Weights of a small transformer language model.
Training: a variant of SOAP for these matrices, 307M tokens, 2340 steps.
Each number is 50 + 10 x the weight over its row's rms, rounded and kept within 0 to 99. Layers, rows and columns count from 0. The size before them is the row's rms in percent of the matrix's.

# o: layer 2 attention output (transposed), 448x448, rms 0.103, rows 430-444, columns 112-223
# v: layer 2 attention value, 448x448, rms 0.114, rows 431-444, columns 112-223
o430 095:28 66 41 61 41 49 76 40 47 57 50 41 42 58 48 42 55 44 48 54 51 41 52 34 45 50 59 50 32 44 45 50 57 28 50 51 56 55 58 40 45 56 44 47 47 48 38 49 55 56 52 45 63 62 47 43 55 57 51 42 57 36 53 38 62 55 55 41 73 69 40 52 55 52 50 61 37 64 41 41 64 64 47 52 68 45 44 53 34 39 52 56 56 56 36 58 47 52 46 34 29 52 47 44 71 64 37 60 22 53 39 51
v431 102:53 53 47 50 44 59 44 64 47 56 44 53 70 50 76 60 53 33 59 51 58 49 65 35 55 53 56 32 53 36 56 60 33 45 63 51 57 53 64 71 49 54 51 40 41 57 57 73 27 46 57 57 41 44 41 42 48 52 63 40 62 48 63 71 31 50 57 63 44 38 59 60 57 71 47 49 48 45 49 50 47 44 49 58 53 58 47 62 54 52 44 56 36 60 51 54 60 44 38 45 69 57 35 51 58 22 44 63 33 54 60 38
o431 097:43 44 50 31 50 41 55 31 45 68 50 48 39 44 33 53 48 53 30 44 54 48 50 47 72 51 50 52 49 55 55 35 57 43 27 49 45 39 41 40 49 38 52 55 52 43 49 47 71 43 33 46 58 49 59 49 49 57 44 51 52 55 55 20 52 45 53 47 66 49 35 42 44 41 43 67 65 45 49 42 40 52 37 57 59 49 57 53 59 59 76 51 69 52 41 59 51 40 45 45 45 43 59 47 21 41 44 34 74 44 41 60
v432 098:47 54 53 48 79 53 59 47 46 47 76 52 43 46 47 39 61 55 46 59 58 48 41 55 35 60 42 43 45 24 72 54 52 56 59 51 43 57 60 56 59 28 48 69 50 47 31 50 30 54 58 48 40 53 38 37 43 59 58 42 47 38 51 53 44 53 66 49 55 50 51 35 50 55 53 45 63 37 34 54 47 42 66 38 59 50 58 42 64 46 40 35 51 48 50 52 66 55 40 57 43 57 43 58 46 56 66 32 51 53 51 50
o432 093:73 64 47 53 28 63 39 41 46 50 29 54 43 48 38 45 50 50 46 54 57 48 55 52 53 49 64 53 51 67 40 37 49 52 49 56 77 58 55 47 47 60 55 33 42 43 52 50 54 38 33 50 45 52 51 55 61 45 44 50 35 50 44 71 50 43 42 35 43 42 66 63 52 60 52 41 46 63 66 34 58 42 41 52 37 55 45 49 53 51 49 34 44 60 50 48 36 58 54 50 50 54 52 59 58 54 48 43 61 38 54 55
v433 101:49 52 46 59 52 62 51 48 43 44 57 52 51 53 38 45 60 63 48 44 55 52 68 60 35 66 43 62 48 63 35 52 68 41 49 82 42 45 51 53 58 46 41 53 37 64 38 29 31 43 45 66 64 61 59 48 60 48 55 30 49 48 29 70 30 54 37 45 48 46 50 45 42 51 58 56 41 39 52 48 62 53 43 41 47 42 41 43 32 42 50 70 40 38 36 47 51 56 47 53 44 44 55 53 55 54 47 50 37 54 56 39
o433 091:45 52 52 43 62 47 43 57 51 47 52 49 60 40 57 59 47 35 46 45 53 47 42 61 54 47 35 45 54 31 47 56 36 40 55 26 46 35 33 45 57 60 53 57 41 39 52 66 58 65 73 43 50 44 47 49 39 53 56 62 43 49 44 28 70 38 55 39 47 53 63 54 50 40 53 55 57 60 50 36 56 48 51 67 45 56 63 38 63 47 57 32 49 30 56 26 56 35 56 30 61 53 45 57 50 65 51 65 50 35 43 51
v434 100:58 50 41 45 41 49 62 59 47 45 45 44 57 58 55 44 43 61 54 48 43 50 47 51 59 67 44 60 35 60 46 54 37 53 48 43 32 48 43 53 41 51 47 68 44 41 66 34 36 57 51 53 51 42 39 52 45 41 58 40 54 59 54 43 24 59 51 45 31 55 61 44 68 46 52 41 48 47 24 59 41 50 39 53 58 73 49 60 47 60 45 35 49 60 67 59 43 59 48 29 45 54 42 56 45 47 52 48 63 48 33 48
o434 099:49 32 79 53 60 56 47 38 52 49 59 53 37 46 51 67 71 45 45 68 50 54 53 52 45 32 56 38 72 46 63 51 45 56 39 52 71 46 47 45 58 45 48 52 51 51 50 63 40 39 40 49 49 59 49 66 58 68 50 52 51 48 39 54 53 36 58 66 63 40 43 58 47 36 63 50 69 49 58 41 61 38 49 53 58 39 43 52 45 55 43 69 51 32 44 57 57 41 56 57 46 52 52 43 67 48 49 48 54 46 51 55
v435 095:42 59 62 55 43 68 57 58 59 54 63 54 28 42 53 35 62 54 44 48 52 57 37 49 49 49 42 49 51 67 42 40 44 46 36 56 54 50 40 43 61 49 46 69 47 58 69 58 29 42 67 47 53 38 57 41 57 47 59 47 53 35 48 49 49 72 54 39 39 50 45 50 59 55 35 38 50 53 48 43 56 57 59 33 48 68 45 34 53 63 44 41 60 38 37 52 68 58 50 43 40 54 68 61 53 43 54 39 72 49 49 54
o435 092:47 44 40 35 68 61 47 53 53 50 52 42 53 58 53 49 50 52 35 51 49 47 59 55 44 59 50 50 57 42 66 82 56 53 60 35 60 49 57 45 44 54 47 48 42 60 34 17 66 60 29 59 46 51 44 64 38 46 47 42 34 52 54 60 64 44 52 56 47 42 40 50 52 42 54 64 61 37 56 58 49 60 57 57 48 40 63 53 46 47 54 61 46 43 58 43 39 55 60 40 44 55 32 50 29 56 69 57 30 52 63 50
v436 098:51 63 39 42 51 68 37 58 52 42 46 67 55 62 29 45 44 32 54 45 55 46 26 51 49 50 46 44 61 59 53 43 50 56 55 61 51 47 66 39 70 38 48 63 58 45 49 57 45 53 54 46 68 62 42 37 59 52 37 50 37 68 65 49 27 45 52 48 41 57 54 46 57 48 56 60 62 61 63 55 59 41 54 36 53 58 58 48 53 54 66 46 45 58 56 62 53 39 51 24 59 46 54 35 55 40 55 48 47 48 56 59
o436 095:57 34 58 58 43 54 65 42 49 41 54 49 47 31 56 48 59 69 44 44 33 42 56 52 49 58 49 56 45 52 44 47 41 48 68 45 47 69 34 65 41 57 57 58 53 56 63 51 49 51 27 44 37 44 49 65 21 42 72 44 55 44 45 46 63 46 49 54 42 43 37 57 41 61 57 49 57 31 41 36 47 58 39 51 45 38 62 46 43 37 62 44 50 57 36 40 51 73 54 64 53 35 45 50 44 36 58 32 61 54 37 47
v437 097:45 38 55 59 52 39 48 50 57 21 45 37 58 49 36 55 51 47 39 48 60 49 51 34 53 43 43 63 51 38 35 49 65 46 51 51 50 58 41 50 50 27 54 42 51 54 61 57 45 48 42 49 63 47 56 56 48 42 42 46 57 46 33 60 48 60 59 49 48 41 62 44 60 68 42 47 44 43 59 48 61 39 43 39 49 48 48 46 48 59 34 46 28 53 61 34 50 69 70 46 51 52 46 42 44 58 64 55 49 19 45 64
o437 089:60 60 57 49 18 50 59 52 60 72 61 41 40 44 54 52 60 48 55 48 53 68 55 63 47 54 60 49 52 48 57 55 56 67 51 41 56 60 55 47 53 70 66 52 71 52 32 30 56 52 63 67 35 65 47 39 68 63 53 78 43 50 60 42 41 53 61 55 55 65 32 55 46 30 49 35 56 63 55 54 49 38 62 54 55 39 48 50 55 47 43 49 66 35 51 59 53 55 35 52 32 53 61 58 63 53 35 44 49 70 52 40
v438 096:57 65 45 48 47 36 63 44 36 70 41 60 46 63 45 62 50 66 33 51 51 43 49 37 67 54 40 55 57 45 45 59 60 51 41 53 49 52 57 58 48 44 48 55 52 64 49 37 62 49 26 45 38 66 52 65 44 62 56 70 56 52 49 48 61 40 47 23 48 54 43 34 57 32 58 35 40 71 58 70 50 50 61 57 40 39 40 49 57 62 47 40 72 46 42 45 53 60 37 62 40 33 58 41 51 59 60 37 65 65 37 52
o438 090:43 37 45 58 63 41 25 58 61 30 62 41 36 44 49 32 45 61 67 54 45 64 55 45 32 44 31 50 68 60 47 50 61 58 54 61 50 52 47 36 56 62 49 53 53 45 48 40 54 50 61 48 62 39 47 31 64 48 40 44 43 52 52 43 48 54 42 66 57 62 36 70 49 73 38 72 46 48 50 45 49 64 47 48 47 57 68 56 43 38 53 60 30 66 59 49 49 42 59 44 46 66 55 47 61 48 58 46 50 39 51 51
v439 094:69 55 42 51 54 44 60 47 51 31 56 52 55 57 77 40 65 36 55 49 36 48 66 25 60 56 63 65 36 64 52 42 57 47 46 60 50 62 39 69 65 45 66 55 34 52 51 37 52 59 43 45 60 39 50 37 30 50 35 61 49 48 46 45 56 81 59 57 55 71 49 41 68 58 65 43 52 45 57 42 24 66 55 49 50 41 61 39 44 40 34 46 47 50 53 41 33 36 55 36 44 34 67 42 52 43 38 58 48 49 44 50
o439 096:47 53 57 39 49 58 39 57 65 54 45 47 42 55 40 70 46 55 53 62 53 51 36 55 50 53 52 52 66 52 56 49 53 52 42 42 44 46 53 45 41 62 38 61 48 40 63 64 48 48 43 49 47 53 48 66 72 56 72 50 51 39 53 60 47 34 38 50 51 29 53 49 44 34 33 59 52 59 46 53 61 58 50 45 67 43 46 62 52 46 45 50 56 55 54 68 66 60 50 68 50 82 42 60 25 75 46 63 54 50 54 52
v440 094:63 49 39 50 47 45 36 48 44 55 45 42 38 72 50 36 52 59 53 47 45 50 20 40 38 64 36 46 44 45 38 57 58 63 59 37 48 51 51 68 31 47 62 53 45 59 63 49 64 49 87 51 45 54 58 62 52 35 55 56 42 54 54 61 33 61 47 39 50 47 55 32 62 48 63 70 62 62 49 53 35 48 53 57 54 57 59 48 68 68 43 62 58 48 42 57 50 38 42 37 47 47 47 56 56 38 53 38 52 79 55 50
o440 089:48 46 54 41 50 54 56 59 57 48 60 60 49 28 51 71 51 53 41 70 47 62 60 45 47 48 50 44 59 60 68 44 41 38 51 49 55 48 56 31 64 42 48 46 52 58 54 40 45 50 23 38 70 43 47 31 49 68 51 39 48 60 39 55 43 33 41 50 61 68 57 67 48 46 42 37 34 40 50 49 58 41 41 42 56 55 34 57 36 60 53 53 45 50 57 42 63 62 53 66 38 52 50 49 29 59 51 68 38 13 48 55
v441 101:65 56 48 53 39 58 53 48 36 62 61 51 59 62 42 48 55 64 61 58 79 37 55 50 51 46 59 52 46 48 73 50 45 39 36 59 35 57 65 39 73 33 43 64 51 57 36 65 62 63 51 40 51 29 64 43 47 64 47 49 45 48 55 51 46 46 60 55 47 52 48 43 32 28 44 45 69 71 57 56 52 52 46 50 61 48 59 31 62 42 32 51 38 52 61 39 48 36 36 66 56 45 41 67 48 52 51 61 49 59 39 47
o441 093:49 50 56 55 59 54 32 56 56 49 55 44 57 50 44 46 42 53 38 31 39 73 42 55 31 54 60 53 46 68 53 36 45 57 35 54 59 37 44 58 32 57 65 33 54 45 61 48 42 58 50 45 49 64 25 50 73 45 40 56 56 46 43 65 55 54 46 41 56 48 51 35 31 66 62 46 34 37 54 40 57 55 60 34 24 61 61 50 50 64 70 48 68 49 62 57 51 43 54 49 46 45 32 38 52 48 47 60 45 50 66 52
v442 100:45 45 53 66 58 58 53 35 53 46 54 54 60 37 43 56 64 54 38 54 50 43 72 57 51 42 46 48 47 41 51 75 57 50 58 36 62 42 55 54 45 40 33 70 39 62 49 72 65 57 40 52 47 57 61 63 64 59 66 46 48 38 51 45 54 57 54 51 43 40 56 39 51 56 50 60 66 61 52 51 48 46 55 39 56 56 46 55 55 38 51 42 63 55 29 63 61 48 63 50 45 67 66 33 59 76 53 47 69 33 47 53
o442 097:51 68 39 41 43 34 65 61 45 64 39 48 49 55 56 45 35 45 51 55 38 55 41 39 39 49 47 43 59 53 45 32 41 62 52 39 39 39 35 47 58 59 44 42 57 41 37 43 44 57 42 34 58 39 41 47 47 55 34 54 66 62 44 69 39 52 51 69 66 45 46 56 49 61 47 47 47 56 52 38 44 55 48 50 44 56 48 43 35 62 42 52 36 44 68 54 44 57 37 58 56 52 36 75 71 51 46 57 40 55 57 44
v443 097:38 49 63 38 51 42 44 35 36 36 45 49 45 29 74 66 63 57 38 63 56 61 41 60 38 35 51 42 59 38 30 56 48 52 47 51 53 42 43 44 42 33 54 66 47 60 50 44 74 63 46 45 40 48 68 53 61 40 30 40 39 53 52 54 55 49 53 51 55 58 61 48 57 61 53 55 48 48 39 55 44 50 54 55 51 43 48 44 57 35 61 37 44 51 44 61 57 60 51 56 48 36 45 40 56 40 60 47 55 59 61 61
o443 096:60 53 28 46 56 67 53 45 44 72 39 51 28 47 39 41 32 44 52 56 41 34 49 37 43 65 49 52 49 53 52 41 45 53 40 31 44 49 50 48 60 50 40 46 33 45 55 49 39 29 41 48 57 39 36 57 47 48 54 58 61 64 39 57 40 60 68 52 52 53 36 50 39 38 52 56 39 45 52 54 47 61 29 51 55 69 55 55 42 58 46 66 50 36 59 36 55 50 52 55 55 67 47 58 36 50 36 68 47 41 49 43
v444 097:62 59 54 51 49 48 45 61 56 45 58 36 66 35 52 44 32 46 48 47 65 55 40 62 57 52 61 67 53 58 51 46 44 57 38 29 55 43 41 50 35 48 25 41 34 41 56 37 38 46 50 60 51 46 45 49 57 55 51 46 46 55 48 41 49 38 49 55 59 46 43 59 58 50 71 34 37 51 63 52 49 62 49 39 47 44 48 59 56 51 40 46 76 44 33 48 46 53 37 46 48 58 46 46 51 43 60 50 38 36 54 44
o444 098:24 37 46 47 54 58 50 48 36 62 34 51 47 65 35 41 52 49 59 50 46 45 58 49 41 42 46 46 52 32 44 72 54 44 50 69 44 56 53 65 51 63 63 56 60 69 56 56 55 60 50 43 57 54 45 48 38 47 58 44 73 60 57 47 62 58 61 57 53 41 42 38 57 38 60 50 57 61 53 36 69 35 41 52 51 62 52 48 45 47 52 60 32 57 59 55 42 42 54 55 46 39 50 53 52 67 46 53 38 57 61 44